Weights of a small transformer language model.
Size: 12 layers, 2 heads of 64 (1 for keys and values), MLP 320 SwiGLU, vocabulary 1024, 2.34M parameters.
Architecture: RMSNorm before each block, rotary positions.
Training: a variant of Muon for these matrices, 8179 steps.
Each number is 128 + 32 x the weight over its row's rms, rounded and kept within 0 to 255. Layers, rows and columns count from 0. Numbers have three digits each. The size before them is the row's rms in percent of the matrix's.

# layer 2 MLP up, 320x128, rms 0.115, rows 178-214, columns 0-127
092:108157188087133158104127076102182126128141117171125118128100099125112174099131095135109122187202153157225174115152107099102124178088146161107120106127119174125156077106107152220138105158132126100108072127144123088105156084144095136124080179187129148130143156162108131096136116094168138152116151104114082141101097098105194121173149136112131116089151143150176094156068128059154162125163
100:152057108135110150176112114171085146121088124127216133175130070130143131084100112151063161143128137134099104137166121117107144090123126146080115237130134123100162167152107141144197093126131133192160155122096138150146176123118138154112148100166138115080131147107135137111103076182140168153126101083086112090071177132152142144076159138150064067102146130116116111064190130115143130159124
105:097132135146160129038157156210090126094058158114143184112083183112096094164080112045094142129120148147147124115129137151103118118091065174155130162124154060148114166130150116091114082170101106141109141125094157143146127144101079117176139163163124075185155106153066132132108104158145068191114132136156115121159134109109109120162134087155079135141166155109108083108178113167141155151132
098:148093136118072135083157150132094169148132143114138151109146155149101091140122087116105120133180111138169155175151170096159119108152051112155146204119078071141090132143073137129074109164073105134135188126127130101171187124136152158128111139151179103180112187174139126153154085130168078111108128136160089148182130070142083130144107163136101141149161088180174140082127087187168162119177
103:154144115174167076113077159142096139090116135102127149114091148138101108117099122121141099054146043159177128092127185147084143125104085174120130113122100124185100177131120156120136173178082153155096129129149171106086116137105151169149136093154105077141109048136089119145149144080119159128138122195038115173136099104164108112087072199158111086134118094129146128168101129139172096106149
117:131095141173154083079113130119078125130140114097081102109069108144172113112148128099150119164153198185089100114167098149176150092091135131170154156101143145160138125153111188149123137152134145124167091102104114135148149111215161131079142125116106094158181137145137135182165122147163203115078116086132149110100073112186084147162172087060126136148105158122216121157119107192131112132111
092:082134123130109145095109121104108094135051141186141099116129136174139126124184124139094134123131166061120096031111142144143180176085139068153112162144114145163127134108133108147166158105167151128150104121125073197136159195160095191104126140157133137076110169112110143173163185174093141117145156113126126152099089125093067166119164152127110112170138081060135149097111089135109134092063
101:175087114143101052127114124126166138167079119098109083140023086105179087132105105146171076195159157179120151148109146156124115089128075162135091183163111113089085168156128124124152159154079174053127112078116132132121129139140168088138144116138070147152160103179161164102098135075123126163185139139119132101154109104102188108116083105183125129145143119130120131114110145164152076127125
102:142133131080150130148137124208108135106154093133166152112127087098066135135158100050166120149121110158124092139125053030134187112056107130146149155140118093143122124124125178135133104132133107092146136081112149123159164116032121137182079112090109119210167118093116134176127084152153160095111110168140118108156128104080115160097093133135147147112178140190159098110093092114114129087126
099:117143157155148158074113095141105110133128090145109184096200163177107097079130109142135105111127153171164136118112135129095154144105157146148083151143135179113112130118160160192138074113146145136118115095179104094116122146159071136097125098135193174167210142108080169145088118127134161068148133159112162119159140125116068138057161068157148133200126137178137057068160111170163126128123
098:123138156098155138106121087195169103102133109122098174123144155141074138097102102094103108125119154167143109098095176079100206187136128137113129064116076121075088118083122175127106149123108114176135136134094108116144107150123094153087094156119153204131082159119195123086115075151161086126152070142161191178089154137097133172170108100108165136120094128144105161056097186116102148130107
102:156127128114174117101105060177142162135139168111113145077116117173108140110085096120125157151102130204111154214116118159085066121141081153130179143112110107160099129146179167126073143114167120110135107072120107117202111151149134145121113187150133112067122128180126146127125096167111131086085062089115137143130088152164141165155151131106075186077206142125108151157150128075160101097141
097:105117156156166118123123125136164156150092115136164162075132173116104154137147115108145147141113130133183138104176163145106143067147066072126127165184115144165221131140101076147113089070064084137146095210138117112188074057132083132138138133126115120113139186105136124120118154140120057101142139096164115120179095094132151106143101183096092137117184112158070134177109120153132140119174
099:168137124169092149170094111068152142135169170150132129086098143151103199140082175165086088147178134148114181108141127154077173149125131144050155116101124197166107083088175145110139102121093119150097131123134155139118139145172114196127086119144119174091192147126096150150090156124091099124170118096154114150090087149098143142179116136128076059115166055145128137158069163129153118161135
086:073133150092138127157095166090137108202128140126102061194122122106172155126145108106089123213144113115115118046146132132118191120115131115054138101110131081136149143130123095115124173101070115161151096126118135155142102201161176124133140128124086116199092178077156078070083106126129142107157177111102117145068128125132106144101089167081144184128126083100124170131127108117092089149141
096:171141174097125112107123117144094129123154189140107158133136116124141172164138125084071134153108126103087114153152172159169112149164118103084117100126181127094141129140057110122211087087142099179115166183086087128118124122189158122084142147121150125143129138107121105117111031119199071099144206078118101088111112136140126191084159134123134097125086144057098160170171115124141116105146
105:100210106141192225052173123093062098153103132108113149184132132154166124125090120139142188115153154098123034116107141109121118156127141156110074154159133136209093104096128115128153074134119124127117157145189153111084094171128126099112146122183182138152122103079132087153107125176093151135133146118135168148131131141164142168065141092190129110161120127144124148123127141152144151093102
097:123126130167110134083096173114040159075162130169107142090099160091110127083168109063172110164167137122151154117184117082116092151128162074136170104170158146122134138107095099080167133160136133168155103181056102160161148106145121149111173116124167107098118155113133103148156144034092162114131108151115095113108133088155111107122102150099091128080123094100118203130086100128188190138121
100:183141125065154110122120099129208085133146081058168070129064126103173149118104124149094150085110158167166130161138094168113135142167121115124096126134145175139180135071119133129123115175103150141135133102108129149138065114112110125140081083121118130142164117131163183147181160097089158125129197115107167090131108102141179161129075172118131171162099164209115119160130174079125136190084
109:147082075104149085114167079113117145146186174151081104124091170107180111136156069210095116093102109118139125084104113083108125110151121110107136109110165183121150196109118121172077079122076162115174190132199142137141094110146159115085153074218151151125178113132089103158083152154149162114140131140167115137171161106162145135099134112120152146168130123110111133162101124113076099148166
099:148049124161180104175094130084160073150124161148107067131107089093184097139138116153147167118133150101173123121149097142094099118128136071091087159088146128153147075109149059129099049127146114098157103068147102117193106116171141096164132088137134103138134192112158114119141167131141099129161141106092109089139093112135201118178154135088190178092132140070151178170116128111152134121127
108:135143120138103102130153141085134062159152153138139126159117129125173115135105142095133155098059070179139120169013110130108057171089096138095075159111118102169102119136105139106159113112154133140061101144147127068117110157105149055130130114114074114120118094133111129090132124136135118117103157122155064114182181171167144093044116088154135133144103136138056152061151149146129096161117
090:104186122170151184106114093146166209164201133126107075137102115134126128142124163100071106141146142102145136067123112134080126093136116118156098093171052144161147130180185095115128141155066127151072129110154082094124141171076093093111090148166150149140101108066118154097098126185119131116167075127112099153096108130054148152127146074129122093152117091124122155128128086090135118118199
113:146071139101118189110100123149157123077087170139158126148177148119097170139124148075109143042103110144153147161156098160165112123109104130166107129102163128086083061066100098164150157120189118132152176136133130140120087103066131081197167105120113137138135132139136120092157073189128108200133143172178109135091175098041085100094149126130158123160109112157124142169140133146121169149145
093:150110095173089108146104091145069202131156158097114128132112126101181105108114128133096097133184088152113092081085134131062132124158090134113118157117138158125112109130124171139081050087049158106069100169100133079159204160088124183138134138102130158176195133123142100160156131121167087122144134157148138091121132084143082188169124120146094126087169129104161146151160124102189091112151
092:090177144104153133121079142128081124088115064102143107119197111190085155091115102153103110154200172107102152104119104114110117206134209154171179084100107181142158099125133095083158156147099163154126157197119166116109170189154113132143137084107149111169166110127148191146161130161194159096139084126119090111080142118151087170157125161138117096116152140095112120111093108130115142105106
101:155129088135114128125163182145168087159114063089187153159119121098131100195128206121124093129128078118148111167192115119094122148128101114145109141105136117168200122081190100152123127133095109121042128091125095100156161100089160108103115088157116192114147158090067167103171160099147145118131151089168200109124144126129170130074130119113147156104069141104093127081111096125164090107158
109:147112135118143137115059130145187146133152154126104171114050116101129110144162119155131150152178122129087114193130186107137125123156185094129079118103130108139155132136112107189108078103128153114137114070156070178165103088141085147116126130071172083114179171137079107178237169096115126109090189153126142109156089109135142156168129163106100074110133104126084145138090084111085105113116
107:115108136081143117134115186147134120152078141178117158154078114147110120173120147130074144176052138165115101124121139108162116107125181123087086121118109148088178158145168102156114168010111133067165131111106175206174115087152141140173127145168140100135120137175173111128131130179146175203112137181128129102135150133096121096132178177147156137135113125127118151162161192136104101079119
100:118120153151074164145103131182117147143170102111153113122087166090111166139098142139154204118138090160172162169087115144142123187144159102158141111159136172130104141085162151039129083186121093138104085109108133126136140162122113116206127135135098113117113172118123139116127097121143108124090142180135062136135078111152159161144162104138158123148070120206191087160085170084159177190163
096:117145141157101067132095172108087139125126175098102074099166131177107076105112140162130111135168141115106125110138116068122143138058130142139128043098108179121129171085140154051157137052103099112152142138144117141167138079151139133122078160105034089188110104160100082105106107139119129143142064084097164105189153162092142114126119132124139136155166105081154177141133093127130172143088
102:170131128087214166151102170093136143113087122147142106179098152067160117146089103062103146116102136163165077177138112154145055184157084150130095180078147173138116138146110139122158117158128163128105153168161102108126161098036114127154093115147154151110161078163107127156141141114119096124179155163140186158164118127144144133128073091123095121109152166121143170100056151133172164173118
096:113135126173116177121151105136079175121085129174110154119105051163164146117132142136099121155091107118137172144110170066138088148106104132074133160089165154117140109101152151093117107107131177121118084086174151107132097174167064162147114161117179139110086150128118102076076135124116081107156165190111124172034154091104125127126126123174217145190122101152169111107173118093122146104158
113:123168134125098108100133118114178102086115092095148146105168168144129106114113111087151157079037148107151136204140111084156099111144085129221086200161170110144101170156138164095145097155162140065115137177117154053163087140075144117167145079152168080171123092144155144121175123120139119144125130122107149109151130106099066162165101117174164154165155138120157103107116125154150092085126
098:120109126116153112025095142133127140144173203125141133147140182155115149144141085151049136133104116146081143110090155139145084088106151149121109135172108138115176145075158122125082166109152165134116123110175160126140123052120107069107162154077089136098092127131078081084131133130145078151129166139103106112123114100167137149184186117175156114184177120138118183159164057092148099111084
102:082131132076089153152141188157078146121166099103149161147111158148141113147136097116082092095153123156108135136099164133118146166184184200121124165120159180196074115109133146158122088106123155091129092108178136103127093111122137129125129145133145121156133104127144141135112101184157086120070162120044105188099144119127132075136116110082102189101086118122053060073166129103196105165145
095:118170120089132124165175186142087135123098086233166127126131109112138131139159158144146151130087085118197088125142121121141106136142187083114126156069173151139083151128119099110146164086083155081142155130103089142129176104120067174137175159191167139156140156074131094139116118122067119106102190118117160107114079111110116146108136139136139148158128096106130097139111119150086201212183
# layer 2 MLP down (transposed), 320x128, rms 0.0558, rows 178-213, columns 0-127
091:108130152138148099078096125165160121129117177132112099143063157110097168139139169135081138122134124092102100081107192090055133139162111191139154100094178098159135148109111217152096099115127190120125132138131173137134089158095138127151145164118114155178108106155109113173133173099135103109150173140114028104083092121149159123131147143075061183126063053123149118147116140086117112132130
103:147071125187105136165112115189086141115091125154183088160079104138084128109100152151015192207112109145103109132134084117090157061115116102115118184136115117127149138117151173137130104145128137173108149146117116152137169092120137136132128132174117136085098158130148119089159162165108200139080113111062134072089122119130122089081147115148035101111127124104089095108158147088128113129128
101:096076112069137100157045178124156129133143120149120082145129052117096097138123125122197164128146125101096149149093120119158148061171107151080111092153131164139124078113151105146102118109157082122141137128083102145150181163086144125227092124114130142074124087116181098084167136135104175111096121117137104106132135099135142131055137133137154152111114120176162150197156145032138108143107
098:114114146106142175162133151144129155083072217100147148119165125090126125141170181146052169167147140129117151155089148154104139137137162128186096121144102151069139169123114143115109093185174092135116123127133127124129099110170132176126137112166154158188094125130142171046159177166110183124200121195179133125167089118181126140113140117156139099179165118112172141138086077149172160110148
101:066119096119117163121235173121132068119087135064107095107107113202140150145124159063146119159118131092167160149095081152090135148101171116162135133096087118125134166132130147157117193138097109085119103165143192162145049143141119117147099152198134147068123128158069127106129109156151108120127122162121147136169092112073117137165183110140105141093171148128100155164116084127146105173093
110:145150078103137153135151093172155103150105187108118153148149140133113118103123107129143151110126105112160137119185184139117133143138137088124087091127134157103136156104091097090108124085074152104139149164104112131117135134090085120176167153198127140129111168078114135071114161072062058143147132188162153125123121215135219110105112110158124159090110127081048139153089138171093167068169
091:129121143152111113099145109153113083171141090149101144177140171151212139170142115069113133162144102178081137159087130134117129158123118116195127136126116140106101092172129128174130096168074176128133190108088125131130205136089153097183115101078168153104168139165135047143137133139116139188118163140131120089121056168060176141097163103088100181107137112093131136072118146123128099164161
101:173147143132112055132138053097165156160047104113117171168075144145158089093085076136170087176106143131095160157157168106109119088097093119129130118148116106144120137151202157133110124119128155134146132098114142122100099164123139158107141124138069142145107072136193184079074157114138113102200126083099100074126129132152093087201136111142128160171202120139122104116124145118166136082161
103:143113160129133115133133116186151091113125070179178136111120098138038129140162131090115100174097116161144076111101087091099200127115121138158168090131142063087136184188109184146117117114173154109122113147132136147157149138102119144142095119088076136154129132065131212214141170064177153132138137138123165137098137092131084158119138076155137171114160125142155120158076098153125116079157
091:087154133112112155086180133132104133147125109118090136090190145103083136148162154141167091176177142135160146085135165148090143162117148123212112172156118141131094117126174111208088067138125124123123086074145126118161149111180098145092139107121111187150149123194087112134107144096094121085174141164168185098136162082098102084085157160167136127157125114187137085115157108190163189142149
091:131176118080145032120121148092127106101072076123108188145131143112163149129111079154123115115121112171093131179113156149157118143100183126167165162080145145180157106132103183121155127131119130090127196090138176122097149156144102076137114167142091116178084071089130059138125155109097204157148141107067123140106090074074128138099134126127170099145114179176125145107122111126069090107134
102:088120121099166149131182128128164120119171151151117093162102096166084096076090057170121149136119096110155138121140117157129054102132168144081135061124116029120103114093137136168037098150143121117176108143071106111149190099069128155111136117116135138074144153125098166131133125127074062079086120148127156116132157128099114151063123096190120167111124148105125097111141146182102106112108
096:087084119124160110097186103079112126156069047114085177079071175168114174204143128074069175092134116145150154101138132128131156163093068130104124174133086119152094089092133138133105132118125177114138116176102079153158184142119158144106119111078113115152123159151146078130133120068118098157141113099195109139121102144130166082180066131081107146124099106116089171160133096112133115117133
097:125165125122086125154154125095142122098154117129132115135087103172140106107088177153116137162124125135132134097189122123123136125173061098109102099171172186174075108116162128164095126110114103160112132110230159126176136114109145135155123149133145163095163114111077137095105089102099161157128096196119057136132106213141106106121061160087117093165205099123115168167092198112106083116155
088:117141116178134095116117155124086145073097073116110121117101122100090137083230104116074054119132099170171108120140150169146141162142132146161120111153119123131104173169163115158146151076129103137086136147152127088068106089152104128077083133158134140079164084137119114094090143160122078154075128164130138100170089141156113099040102114109181134125186166136111107097142112110204155073114
091:255106172102108162146157134143097119152164107166128111115139125061085104087143091111078150194101113102093134132166176138079136125148155109125091152184170132124109081124113117182099128122091174183107183125146120129160117118125169122110192134088136140172096114157135158090141126103115088107115188090129120118154218170123077166117121136107086074136090129137121144083136152113121147155106
105:106089090177110094134150072164129151120152073218130114136123117139135146054122124165115143105177125130099096127118130160123182122133098163139143130152152115109118156143087134127139140120165121150148122088156140171102171150115138129131120166129104034071127140129094097147151156172151076150135174148094124096109172118127125213212184120134084175143172123172135117097151111152202061182124
099:138140204129119114066127119092060115164187077151121098117113130105084166141164157180142138134113116137130142097117138111072164157149138158069149101155113139108138164099160113145113124079059142159129059186140068141133153108142091115183111140145152116113176154105132128113089160072080156111082062112196165155152077103128154149150120106121116164116076149120111153177068130139169189121113
092:079131146066209140186131111190172076108153086084149064177095121156168139102108086096122095201162176141122120120134112132131131135115106088123126093135140097173211127085110131157143121149121139104140162068086196142140138100091088133170112132106151103178098125084134168114151138149100143154178194155133164118105110098179155130156111150155093157176158167107132146164108127091093128123109
110:123141172079106115095056142139139152177119114182157121129154156166133136153124147152165134134123182153102137150123190127151123116133112058158066133123113106109071109177165112129201106101138125117070080132080161110104121104142094159139174107073140180127156165159160161109091189139101062153090164147058145118130140176150131105151154062106112099138120072123064150102101140092167116086145
103:135178051111112137180116152113114125138079153092129130099156137147125106122155162106152114147134118135098131131090149055061122146127183161122108102096104094149110157155124160101102127136148081142158137104216142106140175204100112164066167102082101155072150093129114157140103208061140179082140136163139166114100105076105146120096123110183084107131167157120159133118159179154121149186125
113:127173118177069145141143142173169112155157132118105125143154101183144142133148177098137088131080095151131101172052155162129101199101126118150094192110104178109123160081128128119154052134119067121137057109110135080089141180090130093145080107102149129147087135090115159111121121174147141127159116106143068104155145128038075177084133098136137153109108162184182107121128113152135127151151
094:177073177180164143087118112159194120179213121135155099163107121113161096179078125124083099145128105099144138155133102162144090096160129131157151093149105195160140117164103099118086053170067131163128135111117111107128102142073150102115114161138137133094097097133148103140142125160129101112161077070082164051113100138083146136177115113117119080119073074163170101127084125110093124151144
115:108128117136108165105194162081087111095126149131125147130152114102148118148135151084152087143104107120131134116130164113102103129200117143161095095130143118144016149139164167186162120165147095173115115132000140136118117089060142162095110121173117121111071127126153098064119096101132147188106137124124086135133122156168145102116137068134131153072123098111163166159151147151133120054161
102:124146181156125090097130108070118132126132126111095092134096107066179162074115110084072079154185114109153111148102179152093128163078104159112108178109141081134132111087149161106126070125140123164130113115063149100104167114139100120142207095084171142153131109102131113080130133111140067121136113145148069150106156189185150126121090128149089096097159196100157134175150095106124197177138
106:127170156112133062146117152113130141115127105141164138125108120171134167117100097123110110172173129137124126122097041079102141127190151175158134134119153218198124118180155088141086170120099133164090156164123132087123162165113115151160128090079135058153151116145144156196143101151186129105134121084138146118119227121111070141082123143153188118098159157162094098123089114114182107136116
103:138129091115099119067130106137149103118050116128138125128150092158165115180132142144137141071172120154115191165134139107120119070151119056156175143063129136150152130151150110145082105186131121166077175100155187099135111079127116108144087106087123157103115152097142091147093154068164105087072114100144137131131126145179160136168153160096178167128140141161057129077104172084204099123160
114:113121126090190142176103164181144112126124178108168126135137085149119130136222148140103092129183105119090103198150170069176106131136147126082127135131164077139097116085175087180145124156126117145105124121162120111172094117124104042178147071152161096059159173119118136158156094072164090120154175151141125120175055163136148133146138151104137086092106150102134130127097106148123104086152
102:090135138111117083124128145128137117099093149161144119122152181096144122184160090102127170123103141125110125115137158113107118144139126095128102215122124078157130124126190112090129173075157125067178158128126141139071126122185118125175156159131127096162127211131212108121136150145138124131089147208100135164141135133134088114129191083125172151141142127147113130187199124063186200068122
101:067111134097121165178160161144116120158129168097138152111154123124169127128130083133091144161121117112117115160157125124159128101047108168104077092117134083112200104098045161125093110163180104167171141165135172110121094125103145058045126148144111108128121081114168049167149160152144073162088136154111123141120149109061103151100084154115091150127182137115049149131115127129092109115150
096:133106182143071145143085194167194084154158136096165117135100092176146182212141093104156130136117121119177142107111184113159145112121149084140113151100131096125135149184171078130056112111090140099094113144140153118129170169110185096106210144127124164118127165092138139199152144098115148114074151153138099195128148148176083174143140141141114149141122156158174086145123148084102117114161
105:096123154153102122079113180122090089132225100180134106125069145154133138157113097129078128095170124133139102146087175103120142140072122092143181131196132143140111120170137129106148164117148211106122142091109127188176096158160186144075144121157148135176139145096133128112132103107126143110151197158172182166170124104147111107122054102125172128156141110162197113120123132170136124166190
097:139206130133118102135135089089100099118158135165086208110094104144100159123138126120117103146097188145117177171147108062140091138163148169121134124040155106145190062143076131165102145160132123144125105122179117136177085125138133150159048091130193173132130134135056116075152120099099203134130093071109164134118148122145117093110109135172161111122104158106114139132148150158089162095130
110:127083117102189074060109099113167130103075135154080187066132150110131116184164129104139126121118130084153145167119146157157131106099088163171135212144126141108117100147115125107087097095102149029132059124095132113117175160127188120101110142171155108163105128164121102109165171081150154138118081110097130118153158091147109139205139084130165182183171090111149128131093108144135108140133
089:143129135090138091123074145141161163142142169125105119160136140092091137155109122170042123154080127132135068122105116116120138161113155139076098166124117147105110176102109063154092121175157143152086133130120137131149165112110107156119184143076089155079109135110049052099164163082161116138179149095117121118125141143179100123199144080164197121179198142138131139134188069148156131089138
103:137143120121047104129204179130101197148091155148136126126110134142063163141133108109069089090116148131141128185122163165085169170127125201122136106188086169187124119103121120151127118101116137089145107073135142151150131112123119114114109174140089157175167086126111153133090160102179152136127134114116134171065153078129127101141111115138125193099128151110098075150197145126176183186180
# layer 2 MLP gate, 320x128, rms 0.115, rows 179-214, columns 0-127
105:136157136140099145119155130133162156118156208082213166144126205125141119135174110152142119123083107122153134137108117087131126137156111113102076089057123115136102044201154140172121158085101105160093102087184194107159174114149153128145116085099142111154130120116087144107090091115150115166138112134204131158149128166146131180090118147143107079127146135132079099172133158182091108076168
101:161151143178182093097178097143104076141116111100122133118122176116134124160190122072104101079109126150159160141046115132087108133094154159166108150084149108193103142179130157113152116114129154150094087126105169161135079146143086126125142098153115078198176104163084178138080141146136099188130128138158131106173101173138160067166160142151101163195155114130088097099185114127084117144095
098:130142133141086084154145128135136103156165124149125118113116128148147156152079160120189084080141113113167124096181177087160132150115065069084142130114069142189142115115192172144129130123081160146167181146109090169094158122139098089088128151120097092051115155152138095174119069153177142089091110111142095147073198112066107098142117165120153159105151102136106188130141125104143067172143
105:128138155137110142166146067134115117165129119117159107109105103082082122146131150177096183146101155141166145135216110028173106150123119121123061108158105133086120128107118132122069092121160158087129114114119086131145202095124096165110119165101150093132106167069189128163076121122130090163142151082141097101051118119101156126101179068099198140151119145124173093094162119137144112094105
115:122148153139140106109093188090100147078125136139136098160094131130079112113156128096154118136138089156142128174106063178167082141097122117148166174115141124136105145162149153161171112126150107156133127097079149158148147143088144108109165073115075086154183121158148112199154049099193167060068121117110136122163102093181076142100105159121109146162082170112092211118149161142160085146112
090:178104165148123097083133105155070108145142168104110125160132125169139117151153122126111169163106109158070124153072103101169150124085143096177133084125129096066147144122098129177126120098161163141088105077059150175157083135154193095207130107078106129132130118106163051104179101166181128127088141136195094145136146189118207170101143113089146112103151166113121109108135100139123137141150
102:112161149163127189107147169163115134127149100212131133169181138136155131131131162153079174084115187144104122103147158149148106174174150143154121113076173099189097067147133128105102104074187065152143090101118148115187157134184079118167118121103168107105076120116104104137159141155173082117117151085118170141082123133171099165091087123065094156113121167105113161112140107083087156152127
103:139107095128116178125114131098092134101136174094123158125128184095112117151074112190081150159151115084136128130118114140188087154118171181114084157083076127171176079155102100080120129114083134160165133114088135131126134106156136140096080120157163111101142106114158076073081092188083082107116096092185091152132143110139156131164129150097120069137107092151108147114219148078105172157067
094:158083129122172088126067106075112132054172140094091046160070133124144110173096097096126153116111095080164103059142077135098107085130153052044178117123144108095155098128092111117111118157133152115141138110136089120138118117159159156135133114137155118136152151124134132181115148079127138116117135133076120143173103135094198134156126098098127149086130128067107198147071189117103102090116
098:108065127122192174155111119184137123128142166129109093114079141126146050081114118114130069162103129173147128113109156136085143134152133142092077116137108065117107125176081107160050129085184114162167129095077175160102115056112116158150092089146139207122115159164187193155115108137140135134172114138127136144079119070105133117132122122122089165116116157089086146114168102084102114173116
103:147088137131144119146150106106152137166117128129170131070108151163124112057135121153124190155092089118140165100151088111082097155112175165135127051088049086182117120145138120140105095131131108159153138126181189118119178175082142180178102138103101129088125191115101118095161186142140152114143178108080172103131102141064176081076121120174096104134115156091142108147103098092130120139189
096:126042080092132128113150156108109081107162168132104131115097111161130134148104161131104171125172073154100099108136147134114144191104131185094036123056156117138039043134134124157073103130126136075130148107091155099111160126147148067134134179110105062151156092178128123046150138121123185137115123161076144153129113117131106133101131122106131094120077151118103127097154091148098127138131
105:124150134134120126143134111076128127081132072134195100141141141140108102142110121175147178100138133167126127140129129114098125138185052101090159112123165167189103079148151167089108113136112081145112070172189135163161161074102099125118148153211081151139155094171050121131115162125083110169119162138145120106171145178123125124127078159078114120100141127122098168103145168052092058096154
091:116128152108126085127129180114091127100126134156106132120146124063102158074180114067094073119152099147100089104123166104130215113066147177083097075131152106131137160151102123094116103188108108178121143194096140116021120149173166125039143113104093135120115108168099100130116130123141167116134141174138143075134147119145118094091095165136144159163085146151139047105137106130123129136102
099:156123087094136129105149117096082121117136126144165130189098145088103043166129118172124138105118150082173177125108121164171118109168135078108144133099114154136130051146151155188091105186147170165133148115131138114118132144116110045095187132108176096056108122110127084089115109113122081122147168119164103161120194105120189193131147148152084178113135107129069111088157130185087132134154
107:137120176104137069178074090190164164127132160161112118099153100078179136108108121120154130086151158127138165184121089120114181058098074167131164117111143178091199119071175119098044171113114131116138140147119145214121146094116105179126104100119115099085161092148105141123167125089176129120128125154100091109061110135094115178156187118114140116121154140108123118147092116167099139100148
099:188164129123095127199133109094177104135118183103112148193150144112132075152095110193088129071159143103086146119134148173151185098115162137126126122115156155133145126101128193198098149099135165105154115095179122167123088097085167124132109078118096128106142113158109113113155142158128134149189146052083197115186164171137107077076103080157183116129117110114121112102155122188120130115115
098:151145137109132106126139093115220098133157092088099078170073161127149096099131120110107110166199148125148079107148114181124138137179103137137121139125114171163161084090076105117112139150135190110143168112063164148113069116150124179147101124103134136189146131099117162122143156081103134120125145128092227070131054121132164120152109165087119164138083181156101105162094133121113163149072
099:128157123095131152197121140160137086091150092097175143148139115121112109066158101109096184107172145163208165127184156178102117097147115126144125182098147145138105105093132112130064176149149159105128168116119136134164203105100166175167068139149090107094185157085150096148133081101086116132147090161183129155105098119126173140101153186125157139089091146125197157182166104117128120154105
105:182163069157099139147103106118077148163104121109122133104160129134147115118158112139104106125175152169114183109124157102130128166110175141100114096125063097126117117163140173118122131108123091164131152129201144119069172183144082160086138176112095149026162104114138158107099184081163159112146154135165162157073132123118071121075075083175134082125144152125179114146202148180133140137133
110:148121119126085122149163117106085063171129182119081109136126145117180035125098116068149117107127118160148108182063084157120067179117120120132108168132108148144153117125093150166109143132159118093114078136151066062127104121116134111121145136072075148117139077130154119136122159111155076112122131143098073106130185130192074083076147104185160171143134117089102203138121086126101099149126
094:199138135091092109104128119146092108143141163109161129144128150135179151098104144170128154078157105102174129145151145152105082143128137121131235094113068108135149115138131117102121079143110146176117115122127080155163130165120127136047102131096108123157110158072121113187162148174158070133168101033114105111095128098164175165168096087087093085086079084128109136110097101074122102155153
114:094083099137070168093145121142113095156168173105138154092154112067214099122155118087108087118145057104140099139132117159107092178104112132145084142156115106048071149129101124145123163165109120139121148126076099095104124133090187144150134152209097122168128109131174194125139124130103148193118133099125077147163118081115126117099098068156167177110131092089093126102152151151155135095186
092:159143110177081081083132095137132170135125174145202105181100138081125115117099107116137134133159121128097091049104136153130113143198093127123150141133127127122129156086127193141101087072070165075069134158103145128159182110054122150150147114133113150173151119139141108194154109155173119120091146165154078061162147112141110181175129128094081149064145125145130140089110130138156058128129
103:192105123082109157170148127101123110105160176155126105162137139090163120151098101115150117085162135141174124127158118141112154123115098086116120153113094102115116154100090090206087071080142142072198126131156071181161102077187147109121183109128096155105061154122156074052092129115095153169173113146094128086096163099080147113097089108137104095164113113143140176166136108157075157138156
100:136122048120149135107170130104175128124070130148161126152163121151131132157124163144173156085140104144188146089108125138087143142151121134102054215113073108166168124178194115105111134124111123142087206125098125064150169146089085137123074155115126135121097134109144150155151179074125087087098135177197173099169134158133147108114110151107159116128103214141113092096133135153157079128121
106:209153101148118121105098134131152145133144118141145108118072096105185130188055145204113157116164138113130121149139121116119183097220173084146097106121100148105165114183100159144111121095144090093107111127123113095129180157136063217152150126112097080078122121109074091170130146133068143113154124119075137174095121118153153147130151136130152140117134140131107180204169144082132165126159
102:122124076118100168103151111188123133196207120162134143105088147108207093118088128102102112137127107140172127134147148133072140190209083118114098064091076175092083071183120151112131092202104124122089107118157117127180124127134111106164143180142107199106124087123131145127127118116098132117156037147153148152154122137146134162118095125097130152124110122155081108083100145089108115151146
101:084057121117129111095122145140131091101142131140064101104131112064129055143133142132138083142193156130127121093110172161090134151166122131152115143087110186154125052148130080151082167072128100130064109145151096134120115132158125109187116097103113092140143153176162152162207164048138079074114131186107122158157126124129064164138130157151134132119149180107140173140089102156091127172130
097:144111176154150125120101090138109094106134201163092112146170191115145146067130065086148115062114168179052113165099067102157134131137112112165194139201102143124080115110131132135118138159174100144136116071133131108138070112137119045094095172109150180135152120139134154127088075118089057131137113092138164085159101116134084141137124148128098124088130174130114116118110130109056129132110
100:138160129127150169043155152140117177107118186099074149149120094162064146072162111107148114167122097103171143109144114101137152122209123181114105077084100145171104112072125131150142149158157049144177120141135171142117166127102039140133150194169132161148127108058131184157120093142133136101111075108090096089090129104122119118131144155153096099148146110103098144164156162091132110162140
100:087118111179113107150148136136103175126149154093203138107137152157123184112183115137125142099155153126112062111087144123085140100078154106141110128114121123090060119160137136079140071152110102120134126149087132132055203182148096156127147176120098110181146126097181123095047096179107111137116136174190060101122107122096189103172095142119133121140116101136107100118180083082112107169104
105:132134152121110105126120157154071158089098163142147111181202134116195147134102105156158121095163096136076116149152094156131165157133158077063151098123126131145147095061136158116200148146123135237047130139118181161113128114184122123136109129163106105151142056117159097129123078150145134121096112122113098117100108095156105166162115165072109140132163140081093148122138199112119127090180
097:197156097091170093097120135178138171169125135136148068171126173126198134144130110146122101151095123127187108135094135130090158092122166107119125130157107144138186118100110123167126145054124091098136095146084115198129099108136108115108174134082148086110174106057129103126157163128160167073142106064077119109160077144158176134122119073138099114098101143119097125197180159077106102137178
113:126107132185175137144049103123184128122115128133122111102142105106174132109124189105187155140069144121090118114100126097151124137135117075149135139062138076081102114150118156073124182155119111180092139177083089144106095119141113127164202079154152093122121163152128104081127129115082107098142099127201111108158154150074140158115122114148144083185171142134140144087111147099060067055122
098:147125106145129082077108164119150125168098118171154177117123157129053101092019143147131169115047157128102146140143116110171142125133167149138122107189132176126157202179137110070148131091090123160165130111072116119151117134104098091169150127075126103143131127124098126105153099143103103148097123079062107103155140131116099133115165102076111197076123152079159154125120054152106102112161